python train.py --head_dim=32 --hidden_act="tanh_gelu" --norm_eps=1e-06 --qk_norm=false --tie_word_embeddings=true --init_std_o=0.00489 --beta1=0.95 --warmup_steps=244 --decay_fraction=0.537 --decay_shape="linear" --final_lr_fraction=0.0 --max_seq_len=256 --max_steps=5406
Each number is 50 + 12 x the weight over the matrix's rms, rounded and kept within 0 to 99. Layers, rows and columns count from 0.

# layer 6 MLP up, 640x160, rms 0.0928, rows 0-213, columns 96-127
58 47 38 41 44 64 74 33 38 43 57 64 40 52 42 53 56 51 25 51 43 39 66 44 56 50 37 51 64 48 35 43
48 68 39 40 47 67 77 46 23 30 52 58 45 30 42 54 39 89 54 34 47 54 82 39 20 55 61 53 55 47 66 39
31 60 48 49 51 34 42 33 38 46 44 62 62 35 50 66 54 57 27 60 61 55 58 67 48 80 44 58 65 52 60 44
55 55 48 32 42 36 51 56 34 43 58 59 51 57 62 60 54 63 45 46 43 53 44 52 39 29 66 68 58 59 56 31
51 59 55 42 57 53 42 53 60 48 58 49 53 45 49 36 34 71 56 53 59 59 67 41 57 58 58 67 42 36 63 27
50 45 45 49 58 59 41 43 50 61 47 43 51 41 53 45 59 48 43 51 56 43 50 39 41 50 48 52 58 54 52 57
43 57 36 37 63 49 45 39 30 44 46 76 69 30 45 50 61 64 48 41 58 60 46 38 46 45 50 59 56 46 53 41
45 63 40 40 48 70 44 40 44 36 46 39 54 45 58 44 62 58 49 48 28 37 71 46 44 60 73 44 70 56 51 44
44 34 45 27 56 68 53 50 53 32 60 57 49 51 48 57 57 46 50 46 64 46 56 41 48 44 58 55 55 57 45 38
49 48 41 46 44 31 44 53 68 42 44 81 54 52 11 33 45 39 33 58 50 47 51 45 74 58 57 37 37 49 25 41
34 32 41 49 45 63 42 29 48 30 40 48 62 45 53 28 36 58 57 41 38 65 60 48 44 73 66 38 41 62 48 39
28 70 44 20 52 45 36 49 51 33 57 76 45 53 44 54 57 66 41 46 47 50 65 50 19 58 55 61 56 38 42 38
43 67 41 63 41 55 69 53 45 50 53 76 34 30 53 51 75 47 40 57 57 62 61 58 47 42 41 50 63 55 21 35
55 47 47 47 75 70 57 48 39 40 63 52 57 54 68 51 45 63 57 67 61 36 45 53 26 40 75 63 35 48 56 41
50 45 34 42 50 53 38 67 49 36 46 75 60 38 53 41 58 54 44 41 52 38 54 51 33 71 52 49 49 60 26 30
41 40 52 42 50 66 45 22 44 45 51 55 67 40 38 60 34 41 57 32 42 49 61 45 47 46 55 42 53 52 48 27
40 51 42 36 49 39 50 43 41 44 56 59 46 61 51 60 62 41 46 37 31 52 33 51 39 40 39 44 34 60 55 39
52 59 41 62 38 57 48 47 74 58 40 70 49 51 50 36 62 56 39 21 46 57 58 17 60 79 55 45 47 24 17 55
58 58 58 35 39 43 63 54 51 64 53 67 46 39 57 37 62 76 36 68 65 55 51 73 36 70 68 80 45 60 57 55
57 58 29 46 57 55 43 30 55 50 80 55 51 42 38 67 60 58 48 58 53 35 49 62 53 51 48 66 58 63 45 42
55 37 38 41 64 57 54 59 39 53 45 59 37 35 51 48 55 60 34 48 55 52 48 45 41 45 33 46 75 53 38 28
47 52 45 45 59 26 35 36 41 53 59 71 56 44 62 46 60 47 41 40 55 53 57 31 40 33 43 38 47 45 49 27
41 49 29 28 56 66 47 41 25 32 42 67 65 57 38 37 43 69 38 38 53 73 67 42 41 58 64 49 59 52 40 43
58 46 49 45 42 51 55 52 48 26 39 88 43 35 57 51 45 49 50 36 37 56 69 53 60 57 63 39 59 62 26 41
51 58 31 58 48 43 52 44 62 45 55 72 57 33 52 47 86 54 36 45 59 60 56 44 52 53 51 71 42 44 37 57
29 41 47 40 57 77 32 46 47 41 41 65 63 47 49 16 54 62 56 31 57 41 52 46 51 63 46 66 43 53 57 47
40 55 55 50 50 53 43 50 41 51 44 60 38 49 58 49 52 60 28 41 50 45 56 42 41 69 74 45 39 30 51 30
58 60 46 36 59 47 42 50 54 47 24 43 63 46 45 49 36 50 40 44 44 62 59 49 47 74 39 69 50 62 59 45
58 45 57 58 56 30 26 33 34 47 59 66 52 50 55 39 32 63 45 45 57 49 45 41 57 44 68 57 43 64 58 44
61 47 52 49 67 54 41 38 46 53 67 48 36 26 62 43 57 79 48 26 45 49 65 40 58 53 46 70 62 30 24 46
35 78 47 39 59 72 60 43 33 37 39 55 57 50 42 47 43 63 70 40 43 71 49 52 47 64 61 89 56 49 55 39
29 67 53 35 57 55 38 60 56 54 66 47 61 49 44 65 64 46 22 39 70 57 51 49 35 57 45 55 55 34 35 46
55 55 49 44 62 45 47 52 54 48 56 53 51 54 51 45 51 62 48 50 55 54 52 46 41 53 56 44 42 39 51 60
29 54 58 41 46 70 44 60 34 48 38 61 79 59 39 53 41 45 35 46 40 55 40 42 55 54 41 56 57 33 37 42
49 76 46 43 51 77 40 50 48 29 37 49 52 26 48 27 64 53 41 59 58 56 38 55 55 62 54 52 53 22 44 53
46 50 62 38 47 31 55 46 45 40 65 49 49 49 35 58 32 54 55 51 66 58 44 57 36 45 54 61 50 30 67 37
58 52 61 31 36 59 36 54 31 42 34 49 47 58 45 45 55 54 48 56 42 56 62 26 62 62 41 54 62 49 35 52
35 67 50 50 56 37 41 52 77 47 31 37 62 25 36 89 52 52 54 57 56 56 49 51 54 59 50 58 38 54 50 54
32 56 35 34 67 74 42 41 38 41 40 74 65 47 44 51 55 66 51 31 54 65 58 32 26 51 66 69 65 18 47 45
41 55 44 39 64 65 42 22 63 33 35 67 61 46 46 57 34 63 49 42 48 57 65 52 49 53 58 52 39 61 58 44
49 47 46 36 45 50 54 46 52 50 32 55 69 62 49 37 34 43 60 50 31 39 42 65 38 59 77 45 41 63 54 57
50 49 27 75 69 38 47 22 52 45 49 52 61 51 54 56 54 60 31 36 52 53 59 49 34 46 63 65 66 53 80 36
45 63 51 35 47 57 50 59 56 30 26 50 45 57 47 69 36 45 45 40 43 65 48 60 53 71 63 42 48 46 55 42
61 49 49 24 53 41 38 44 31 59 30 50 39 66 42 56 42 47 38 43 53 40 40 35 41 33 57 47 60 43 43 47
42 44 34 53 55 43 46 48 37 53 36 46 55 33 41 54 48 55 62 42 74 55 47 41 27 38 47 46 42 49 50 52
66 37 66 38 59 43 40 56 45 57 71 64 69 43 62 55 60 69 41 49 42 44 49 47 67 70 51 66 38 26 40 45
41 57 34 38 53 59 34 46 43 40 50 57 68 41 46 63 43 67 43 39 47 65 62 40 20 63 49 51 43 43 61 33
42 75 46 42 67 44 40 36 55 37 25 51 43 43 51 58 51 56 50 41 37 60 43 29 42 56 38 65 69 55 49 43
38 63 45 71 33 59 55 52 42 48 61 63 45 21 48 29 33 61 62 39 19 61 51 61 55 49 35 56 45 32 56 42
34 49 36 63 40 54 39 62 46 48 36 47 58 48 58 25 65 50 64 53 37 36 40 56 55 55 74 74 47 59 36 46
33 57 43 46 66 54 41 53 51 50 53 45 48 52 57 60 56 61 45 41 43 44 45 44 52 48 47 48 40 33 50 53
57 43 62 30 81 41 48 35 50 40 40 47 39 38 40 64 36 68 43 33 53 84 52 47 30 43 51 69 46 46 63 36
47 51 49 43 46 52 50 58 39 37 69 63 34 26 54 46 60 50 36 60 64 74 37 57 54 63 33 61 47 56 48 40
46 62 49 24 65 55 47 31 68 34 45 49 71 66 48 53 48 65 50 54 52 63 60 71 39 51 78 55 43 61 54 40
49 48 37 49 54 50 55 42 46 37 36 62 65 51 50 30 60 62 51 54 38 34 66 37 34 45 50 38 55 38 56 53
57 51 35 46 55 51 58 48 44 43 62 63 67 37 53 50 40 56 56 54 54 41 57 42 52 57 63 46 37 56 42 43
39 60 40 46 70 57 53 41 42 37 42 66 61 48 38 46 44 73 26 28 41 56 65 50 41 61 63 58 48 40 45 43
39 97 42 46 48 62 38 66 39 38 55 37 43 61 62 65 48 47 53 32 68 59 54 56 24 43 57 55 37 50 57 32
57 37 42 47 55 28 56 40 57 43 53 57 39 61 48 64 41 55 30 36 60 59 68 34 49 45 29 58 24 54 73 45
53 57 38 55 50 55 56 27 51 45 65 54 72 52 42 54 73 48 58 35 50 43 58 35 54 42 58 70 39 48 28 39
52 52 55 48 43 38 62 42 41 36 65 65 61 52 44 35 53 45 44 42 42 55 53 60 44 54 51 55 43 58 51 48
41 50 25 50 41 67 62 39 44 44 62 58 33 48 46 40 53 44 52 64 33 47 47 51 40 36 51 48 55 57 29 55
50 67 34 57 48 71 24 63 51 39 62 53 37 61 57 36 70 61 32 39 30 79 74 30 39 51 28 46 49 46 45 58
44 37 13 62 51 66 69 38 51 43 60 64 40 21 66 56 49 55 59 52 59 36 45 51 56 28 57 49 40 56 43 36
36 54 29 27 59 69 36 51 41 22 37 70 57 46 31 47 50 67 38 44 52 67 73 46 19 53 54 54 68 43 71 22
36 44 60 48 50 51 32 59 34 52 53 50 52 39 41 44 49 51 49 35 74 65 53 30 33 63 30 47 38 45 49 52
44 70 38 29 60 68 56 51 28 34 48 57 63 42 29 51 40 72 47 49 55 55 72 43 33 59 75 68 61 46 41 11
43 48 30 50 53 54 55 44 39 47 44 69 49 55 27 43 37 57 50 44 25 53 58 40 59 59 56 51 42 47 50 44
61 61 45 27 56 57 63 61 10 56 62 66 35 53 54 39 59 54 52 55 40 57 52 39 28 30 70 60 59 45 46 55
50 31 32 49 61 46 48 54 53 54 49 80 50 54 49 33 54 57 34 64 66 54 49 54 49 50 41 73 51 45 47 59
48 48 47 52 55 63 46 50 57 31 21 51 57 35 50 71 48 71 41 58 66 53 75 49 53 46 48 61 54 40 64 33
52 59 45 52 59 56 45 28 50 47 54 63 53 39 36 50 64 60 44 56 50 35 47 46 59 46 53 48 65 43 53 59
46 62 26 41 67 59 45 53 45 50 57 83 37 50 28 21 53 78 41 52 49 57 56 27 39 56 55 60 76 42 43 25
51 51 45 39 57 53 49 42 50 41 49 49 49 47 56 56 43 55 35 55 45 64 53 38 52 47 31 53 43 56 55 43
32 59 39 53 40 48 37 39 55 57 77 61 48 45 53 29 68 61 36 41 55 39 53 35 51 41 35 55 46 68 55 44
49 60 37 68 43 59 59 52 10 44 61 55 42 46 48 49 34 42 35 57 65 66 57 51 47 55 63 48 53 58 52 33
46 41 39 37 58 46 34 61 20 09 51 72 54 52 34 46 53 57 29 39 63 47 58 40 45 40 41 38 48 34 32 37
58 68 47 45 54 83 37 43 42 43 45 48 81 51 46 27 62 50 52 54 25 39 55 59 34 58 51 44 37 40 51 54
48 55 38 46 57 88 64 60 48 21 47 49 46 28 32 36 61 56 43 54 62 68 61 62 51 29 72 59 71 36 45 26
53 59 33 43 66 35 38 52 57 35 32 78 34 36 39 46 48 55 48 67 83 62 55 36 50 49 42 53 62 37 42 39
55 58 59 56 60 77 64 63 56 50 68 51 38 44 60 49 71 63 62 54 54 57 52 54 30 42 64 64 62 31 26 46
51 52 48 46 51 37 58 30 36 47 67 60 55 58 30 68 55 58 42 39 64 48 61 15 53 58 30 48 50 39 53 36
60 53 43 49 53 41 63 52 50 49 43 48 67 29 44 50 48 64 49 48 18 68 44 51 58 66 57 37 46 43 46 41
52 56 38 50 63 60 53 62 59 60 35 55 56 60 38 48 46 47 57 52 43 41 52 52 42 58 74 52 36 36 50 57
35 53 45 45 49 50 52 65 41 41 57 70 46 39 52 18 73 47 47 56 45 50 55 39 58 58 70 41 55 40 31 45
44 62 49 54 45 60 64 30 54 51 56 59 55 27 33 37 49 43 50 53 57 64 70 73 50 55 61 59 59 48 37 47
24 68 37 29 50 66 67 41 18 42 43 52 61 31 42 57 41 70 51 37 44 56 65 35 20 60 62 66 56 52 55 21
54 31 48 45 53 46 39 14 67 47 45 50 71 52 52 76 60 48 32 38 40 28 65 39 56 51 72 48 30 50 46 46
54 53 51 41 63 59 33 54 36 50 38 58 59 19 57 59 47 79 44 50 73 63 54 39 50 67 49 68 65 36 38 54
26 61 42 58 62 52 60 53 54 39 51 66 55 41 47 53 31 59 53 44 50 65 48 56 37 43 73 50 52 43 57 36
56 74 53 14 43 83 49 47 44 46 43 52 46 37 34 23 78 63 48 57 32 59 63 51 42 30 60 52 93 19 58 31
46 44 53 40 71 67 23 42 61 49 50 48 62 72 43 61 44 43 37 32 49 42 49 33 25 34 65 46 51 40 49 42
65 33 41 46 55 59 53 57 42 55 56 62 51 51 57 36 49 66 48 53 43 42 48 30 48 54 43 69 70 52 62 45
43 51 51 40 54 41 35 31 51 45 65 59 55 32 53 52 41 65 35 35 56 44 36 71 50 68 52 65 30 50 47 35
08 51 38 34 54 56 39 33 61 45 34 65 58 34 51 43 32 67 45 24 39 80 55 50 56 48 27 69 50 50 56 43
13 72 67 49 39 59 48 48 62 45 38 45 44 47 44 41 45 61 47 20 22 55 68 37 50 62 37 36 37 19 50 43
62 46 38 60 63 34 49 33 43 45 61 68 54 69 29 63 36 58 19 29 66 89 71 39 34 60 41 43 54 37 57 47
48 58 41 60 52 55 48 52 55 47 32 70 73 29 43 66 64 51 57 42 68 67 80 58 20 39 35 57 59 46 45 50
37 61 40 54 34 61 62 32 27 46 62 62 25 30 58 60 54 54 49 36 71 62 68 25 60 51 38 54 71 44 35 38
34 47 42 51 55 52 48 34 52 35 59 44 62 61 52 45 54 57 32 24 53 38 67 40 35 35 50 50 44 31 41 37
48 42 38 50 55 48 56 35 33 54 67 44 65 54 57 60 32 43 66 62 62 55 50 46 51 40 62 50 42 54 74 52
55 50 55 61 59 51 63 47 31 38 53 59 48 52 42 56 26 60 47 46 60 47 56 45 23 43 55 59 51 53 57 31
59 51 42 59 45 57 48 29 32 49 29 54 45 47 62 60 62 52 44 46 23 46 46 58 47 56 56 56 58 50 49 42
56 58 39 46 50 55 47 62 48 45 74 46 43 64 46 36 57 51 16 50 42 61 58 42 59 75 36 52 71 41 47 49
43 65 42 21 54 50 38 58 38 47 54 45 61 47 45 50 44 44 58 54 53 42 54 34 33 47 66 49 42 44 36 40
63 39 64 36 49 44 48 64 34 57 50 45 36 42 28 67 58 43 67 52 41 52 53 19 44 43 48 45 60 45 43 44
47 67 63 43 59 60 58 44 67 38 38 49 48 19 45 47 51 61 44 52 50 51 55 65 47 54 53 63 51 42 51 31
48 54 59 25 54 46 51 45 50 41 64 53 47 42 47 59 64 44 46 48 52 72 45 48 54 41 54 51 53 48 54 52
26 43 52 43 42 46 60 70 46 41 46 54 51 46 36 50 28 47 56 35 44 51 59 60 53 68 37 68 43 49 59 37
30 52 29 42 52 61 43 39 55 36 37 70 55 58 40 37 51 76 37 41 59 51 62 43 36 35 67 53 52 38 39 39
53 50 05 60 45 75 37 47 57 46 70 67 34 53 50 22 62 83 48 31 52 38 62 70 68 59 38 57 53 32 21 45
52 64 39 30 63 46 31 25 39 43 34 78 76 51 29 37 55 67 29 50 67 58 71 20 54 51 42 44 63 33 60 38
48 39 36 54 41 52 41 39 57 43 31 58 76 50 52 24 73 73 42 54 41 52 69 31 54 51 55 64 84 45 61 34
59 68 50 44 55 75 43 54 41 29 40 59 40 49 49 52 49 49 26 72 66 67 49 58 57 48 55 89 73 48 64 35
52 51 52 54 45 58 46 54 29 34 63 83 62 45 40 11 33 51 57 46 38 36 73 53 45 68 57 44 49 48 26 38
31 67 40 21 51 59 48 55 32 30 44 58 62 49 38 45 56 65 40 36 47 56 62 37 36 65 48 52 56 42 43 39
18 48 33 44 60 63 53 43 41 34 37 53 54 53 56 43 29 62 45 36 62 65 55 32 44 58 61 53 52 38 53 41
06 46 58 45 62 41 57 40 52 51 54 49 52 43 44 57 42 60 59 65 62 43 56 39 52 72 65 43 29 55 49 37
32 64 38 53 43 52 77 42 54 47 36 55 57 54 58 50 41 51 55 56 39 59 49 54 50 65 66 63 32 47 50 56
50 62 60 53 50 56 42 69 44 57 49 46 56 44 50 74 63 62 46 27 60 64 64 35 40 55 79 64 53 36 21 48
34 70 31 60 52 62 51 37 46 28 57 44 49 56 63 55 48 47 55 44 62 39 71 49 68 45 59 46 73 64 63 40
40 55 58 41 55 50 43 37 53 47 25 48 43 56 44 60 50 51 36 32 56 51 52 51 57 60 49 56 56 45 62 45
39 62 46 55 45 76 59 64 27 48 49 47 47 30 56 54 51 68 51 55 44 64 49 61 41 52 59 77 58 48 40 33
24 29 37 42 48 67 39 66 37 33 69 49 55 28 44 50 41 69 59 35 48 47 66 34 50 56 59 78 47 30 62 18
43 38 62 51 49 54 42 59 29 47 66 54 54 31 48 24 41 60 33 53 68 53 53 58 64 66 54 53 36 24 61 42
51 68 48 54 61 67 41 23 49 48 39 43 37 39 63 55 53 50 34 47 71 48 58 43 48 48 68 63 52 56 47 52
18 50 46 50 58 44 64 39 54 48 38 47 52 49 42 48 47 47 40 36 50 49 40 52 41 48 48 52 34 55 52 45
48 53 54 38 67 51 39 55 44 45 44 50 43 46 51 51 44 59 47 40 42 59 46 54 37 48 49 51 43 57 61 52
46 52 41 46 48 67 14 52 53 46 55 54 48 36 61 32 68 71 39 42 47 58 55 44 65 57 65 88 48 26 44 41
49 41 42 57 41 56 53 49 38 44 67 61 35 53 53 36 56 51 55 66 29 43 58 40 28 50 65 51 41 61 39 46
49 64 46 51 62 60 44 51 58 33 79 58 32 43 55 61 67 55 30 56 67 48 53 41 55 32 78 70 50 30 45 26
31 56 38 58 44 56 47 49 59 42 45 51 74 33 34 42 60 50 70 43 68 61 70 55 69 67 50 45 48 57 34 40
54 38 27 53 57 44 33 23 44 49 37 61 73 50 35 36 62 53 42 61 33 63 42 37 34 63 60 57 39 49 38 55
56 56 49 56 57 32 56 54 24 55 42 55 81 43 48 60 52 54 51 45 59 80 49 14 53 52 56 45 55 44 43 43
63 38 49 61 63 54 45 51 35 51 60 47 38 39 32 52 46 51 55 57 48 57 47 19 33 40 39 74 51 50 45 56
44 50 36 40 51 52 39 48 54 58 41 62 98 51 39 39 68 61 35 38 49 72 60 30 49 59 32 52 24 58 55 48
20 64 52 47 39 61 56 25 44 44 43 49 68 35 45 24 39 52 37 50 68 50 46 62 49 49 69 68 66 46 55 46
58 63 56 43 59 49 38 47 51 49 49 50 67 46 46 58 49 68 40 52 37 41 48 42 38 44 66 68 53 41 45 37
39 47 57 28 57 56 44 66 59 47 32 45 71 36 35 51 51 60 36 45 54 57 76 41 49 55 65 70 60 40 57 36
56 46 45 43 61 57 34 42 42 50 58 69 57 40 58 61 85 55 29 50 41 43 35 19 26 50 49 49 62 69 40 44
55 33 19 40 49 46 65 53 40 44 53 95 33 52 53 47 60 50 43 66 66 50 43 32 44 47 59 48 77 41 20 36
56 85 54 43 61 81 44 48 44 40 60 60 77 53 29 47 87 55 46 34 57 60 82 32 27 48 69 58 56 55 39 58
60 72 53 46 53 80 38 40 46 42 56 61 73 49 35 28 55 52 54 45 62 49 47 41 59 48 82 39 75 57 34 51
56 54 55 60 47 47 50 36 34 49 34 35 71 57 27 42 49 45 27 41 55 44 48 44 47 68 50 45 62 44 67 46
59 55 55 48 41 65 57 31 39 47 54 46 54 42 36 29 40 50 50 56 40 61 55 55 62 42 51 49 58 58 50 45
60 74 25 59 49 37 51 46 41 52 66 51 41 46 61 64 42 59 49 44 68 73 70 38 35 39 47 57 49 49 59 53
37 64 40 32 42 63 43 32 37 34 34 59 52 41 58 23 59 68 43 36 58 68 59 36 46 66 42 71 54 45 58 42
42 45 38 61 63 52 60 55 37 50 56 53 39 28 52 40 51 55 50 52 52 46 48 47 35 44 60 54 40 50 46 51
64 65 45 48 52 61 53 50 40 40 43 42 72 41 28 20 43 46 60 38 25 45 49 65 54 45 46 44 46 27 58 35
57 53 41 57 49 43 42 46 50 39 63 58 61 47 45 27 37 52 52 52 53 32 45 58 38 51 66 46 38 54 51 49
30 54 39 39 46 40 65 48 51 49 33 48 56 35 57 40 41 56 48 38 55 50 54 48 48 63 41 58 38 50 45 53
44 72 50 47 61 46 26 39 22 41 61 55 23 62 44 31 55 63 29 48 54 67 58 17 50 61 35 65 58 43 54 54
38 61 38 46 51 52 58 60 48 32 39 64 62 34 44 37 43 46 60 60 55 43 62 34 58 52 44 37 53 40 31 41
61 60 52 47 47 48 54 47 52 45 44 46 56 61 52 47 62 56 42 51 43 72 39 64 45 52 46 53 53 55 50 59
49 44 41 50 45 53 72 63 33 48 48 46 49 36 42 51 47 50 64 45 62 51 48 40 43 25 36 41 57 34 48 42
63 72 50 48 49 65 44 49 48 52 57 67 70 49 22 28 67 59 57 33 46 71 58 25 55 60 54 61 58 57 44 51
58 77 59 62 61 34 46 67 37 52 80 63 53 59 31 44 58 59 40 38 62 47 62 26 49 45 34 60 57 38 25 32
64 61 38 51 71 50 32 33 53 43 42 40 49 51 23 66 62 61 48 25 54 40 63 27 44 46 41 58 55 55 45 38
30 47 35 32 63 52 66 49 56 41 43 63 67 56 33 30 40 59 55 46 75 28 38 53 08 56 79 58 55 52 35 39
37 52 39 52 47 63 58 57 57 41 68 62 46 52 50 38 49 49 45 51 59 60 65 49 51 80 67 41 56 54 44 25
41 50 37 49 68 37 37 55 40 46 39 60 60 22 37 48 36 52 56 39 40 56 53 45 42 67 49 55 27 45 64 45
40 77 60 39 54 57 51 59 24 45 35 58 47 32 43 31 38 72 43 32 54 48 53 45 45 47 53 54 57 32 59 37
46 47 43 48 45 50 35 38 42 59 53 50 45 54 64 43 47 59 43 44 52 58 51 51 22 65 39 47 63 42 48 42
32 67 58 49 53 57 36 26 68 50 50 47 49 43 44 42 70 67 23 47 44 48 64 56 61 74 42 45 44 38 38 52
52 33 61 50 66 55 31 55 52 40 68 63 44 53 52 63 74 45 35 49 66 31 67 30 30 35 41 51 24 40 17 47
18 53 37 58 53 66 47 38 45 45 64 74 49 46 35 27 47 66 51 29 46 66 61 37 45 69 54 38 40 46 46 50
47 61 43 46 51 39 37 34 35 48 37 49 58 40 48 42 44 58 45 39 48 68 46 51 44 62 48 64 54 47 60 41
39 60 69 32 55 87 52 52 49 40 73 43 64 30 45 55 64 59 39 66 81 73 54 61 53 55 60 96 60 29 57 46
38 52 49 59 59 57 67 69 38 56 74 48 67 56 49 59 32 49 46 45 41 60 40 46 47 40 68 54 47 64 55 43
15 50 39 45 52 47 48 66 46 62 61 71 34 43 51 61 63 53 43 54 45 56 43 55 42 61 33 56 52 57 51 47
61 56 56 35 53 51 42 78 35 33 51 58 39 52 46 56 66 52 57 55 44 61 57 33 51 37 50 36 43 48 40 41
52 52 47 46 49 53 45 48 41 39 68 61 64 53 58 47 63 59 53 35 46 67 53 45 36 58 48 55 64 58 48 37
59 48 46 47 56 54 37 52 26 39 47 82 37 38 43 15 54 65 73 56 51 48 53 41 44 62 42 44 51 51 46 48
53 65 45 53 64 51 55 40 29 40 65 35 58 31 60 82 49 56 48 66 80 53 72 44 47 41 61 68 61 60 50 32
33 58 46 24 47 61 65 61 43 40 40 36 69 47 33 43 42 44 64 44 56 50 48 52 42 53 59 41 54 54 54 44
40 57 35 63 40 59 52 51 50 51 45 56 40 53 51 54 36 48 50 47 53 49 52 48 38 45 57 51 54 64 41 49
71 60 53 37 75 59 34 59 62 51 47 52 69 54 30 25 70 62 59 30 75 75 48 33 30 32 70 52 50 54 25 44
47 68 39 41 58 52 42 45 40 35 29 72 67 44 53 49 55 66 47 38 57 70 59 34 48 66 44 60 63 47 58 44
65 50 19 61 74 62 18 38 51 43 52 72 51 37 14 40 46 64 30 65 72 49 51 50 42 34 54 51 41 64 52 32
42 53 46 17 62 69 31 49 46 33 29 43 43 51 69 56 35 54 54 38 72 44 51 28 33 43 50 71 56 42 41 48
49 59 44 65 47 54 55 24 42 51 46 60 51 58 48 42 53 43 27 30 57 84 63 28 46 67 50 58 53 58 31 45
52 42 47 37 59 67 41 47 34 54 69 45 58 44 45 61 31 61 30 48 34 41 54 28 46 54 63 49 61 68 42 42
55 61 63 61 58 44 46 44 41 49 84 50 47 41 43 34 55 54 45 59 66 41 38 46 57 44 76 58 61 36 36 46
37 60 32 40 56 59 47 41 50 36 38 68 71 51 51 53 62 62 52 30 55 75 59 19 41 63 59 57 85 47 58 39
58 50 42 62 52 82 61 53 47 48 65 57 51 19 48 39 66 62 68 47 50 64 63 39 51 53 46 70 60 47 44 42
46 36 46 43 52 55 16 31 75 48 55 49 56 36 45 68 79 49 33 48 57 50 57 42 50 66 50 47 47 44 51 43
52 61 33 50 46 55 39 72 50 52 42 48 57 56 57 48 61 68 55 53 40 45 45 56 39 51 45 66 40 58 41 45
49 44 38 55 53 47 37 34 39 46 38 59 62 49 34 50 74 49 52 30 55 42 45 30 55 46 51 47 70 47 39 55
53 73 55 34 69 60 57 48 33 43 53 54 40 42 47 37 27 68 67 52 63 56 40 53 44 37 62 70 70 19 43 51
61 44 46 40 60 36 51 68 49 38 51 54 65 50 44 57 42 51 47 37 44 53 54 49 44 50 36 32 39 55 52 40
33 57 28 37 57 66 53 48 39 50 65 70 40 54 43 49 53 65 44 60 51 71 39 58 34 49 78 53 84 52 51 45
70 43 46 61 54 53 39 54 41 51 67 71 69 44 54 37 52 54 43 37 46 50 48 49 52 54 37 42 53 46 46 29
40 56 39 61 72 49 56 53 44 51 47 42 52 49 55 49 40 66 29 43 37 48 55 50 47 39 48 54 37 32 58 34
50 43 50 18 55 61 68 54 47 47 33 54 50 47 49 54 45 52 46 46 59 76 61 69 39 47 54 49 70 51 58 34
35 77 65 50 36 43 39 64 51 46 74 56 26 64 52 45 48 65 47 53 43 73 45 40 29 51 39 46 52 19 47 30
52 48 36 33 54 55 54 54 43 33 61 68 69 56 37 45 28 63 44 40 73 53 72 46 37 71 48 58 60 58 72 40
41 56 63 36 71 79 56 65 28 55 51 56 56 52 43 56 49 63 59 35 41 48 55 40 16 41 48 47 49 32 46 39
37 68 67 38 47 62 60 50 64 55 57 47 64 37 08 37 41 49 50 19 49 41 68 66 60 55 40 54 45 25 32 44
67 38 49 56 45 50 40 59 55 49 66 55 45 49 48 46 47 54 37 40 62 60 63 43 56 77 70 45 36 41 26 58
28 70 48 17 49 71 57 45 50 45 58 46 34 44 69 53 72 48 49 46 65 46 51 53 54 56 55 49 47 41 51 55
62 55 55 53 48 50 40 62 42 54 50 38 51 32 56 34 80 66 39 49 69 65 49 46 52 29 65 61 53 41 27 35
63 50 35 53 54 53 33 50 31 49 52 40 42 56 61 53 39 47 41 34 43 60 50 32 54 57 43 47 42 57 54 59
46 40 34 46 54 47 49 38 25 44 43 79 54 35 50 51 20 56 49 64 45 73 69 22 44 40 34 44 54 63 59 48
33 86 24 49 37 44 49 46 62 59 38 52 46 52 31 39 62 47 38 42 40 53 48 66 35 33 47 63 43 52 58 36
53 70 54 44 52 60 60 55 34 44 68 41 56 53 24 42 42 45 47 48 49 65 59 54 56 39 55 43 57 35 52 33
43 53 42 29 60 44 41 58 52 41 71 67 41 47 49 50 64 55 44 53 47 45 40 49 62 34 46 64 48 47 38 41
41 62 41 48 50 38 33 17 47 46 46 59 50 32 57 51 47 59 43 52 36 64 61 39 43 48 51 66 45 67 53 53
44 74 36 43 51 56 48 51 34 46 42 64 66 25 47 71 53 62 45 32 45 59 69 30 40 53 57 57 63 31 40 40
37 47 29 50 73 71 32 59 43 42 60 66 54 45 37 32 53 56 43 58 51 45 42 55 48 54 56 42 42 40 59 24
39 57 41 42 48 69 48 48 12 38 44 83 66 35 40 48 57 63 51 35 51 58 58 43 45 58 54 66 59 40 64 29
30 73 47 47 51 55 61 51 46 38 57 56 58 38 30 51 45 59 40 33 56 44 69 43 41 71 64 44 58 48 50 36
57 53 34 49 49 46 40 32 64 51 42 54 73 41 17 43 65 48 23 37 60 55 62 60 63 74 35 59 64 47 51 48
34 46 41 45 52 73 54 59 43 18 38 70 48 52 34 50 56 73 48 35 67 51 56 37 47 63 65 61 63 34 46 22
58 47 55 34 63 47 30 40 38 41 58 62 45 62 27 69 30 49 39 46 44 54 51 30 30 39 24 49 55 41 80 35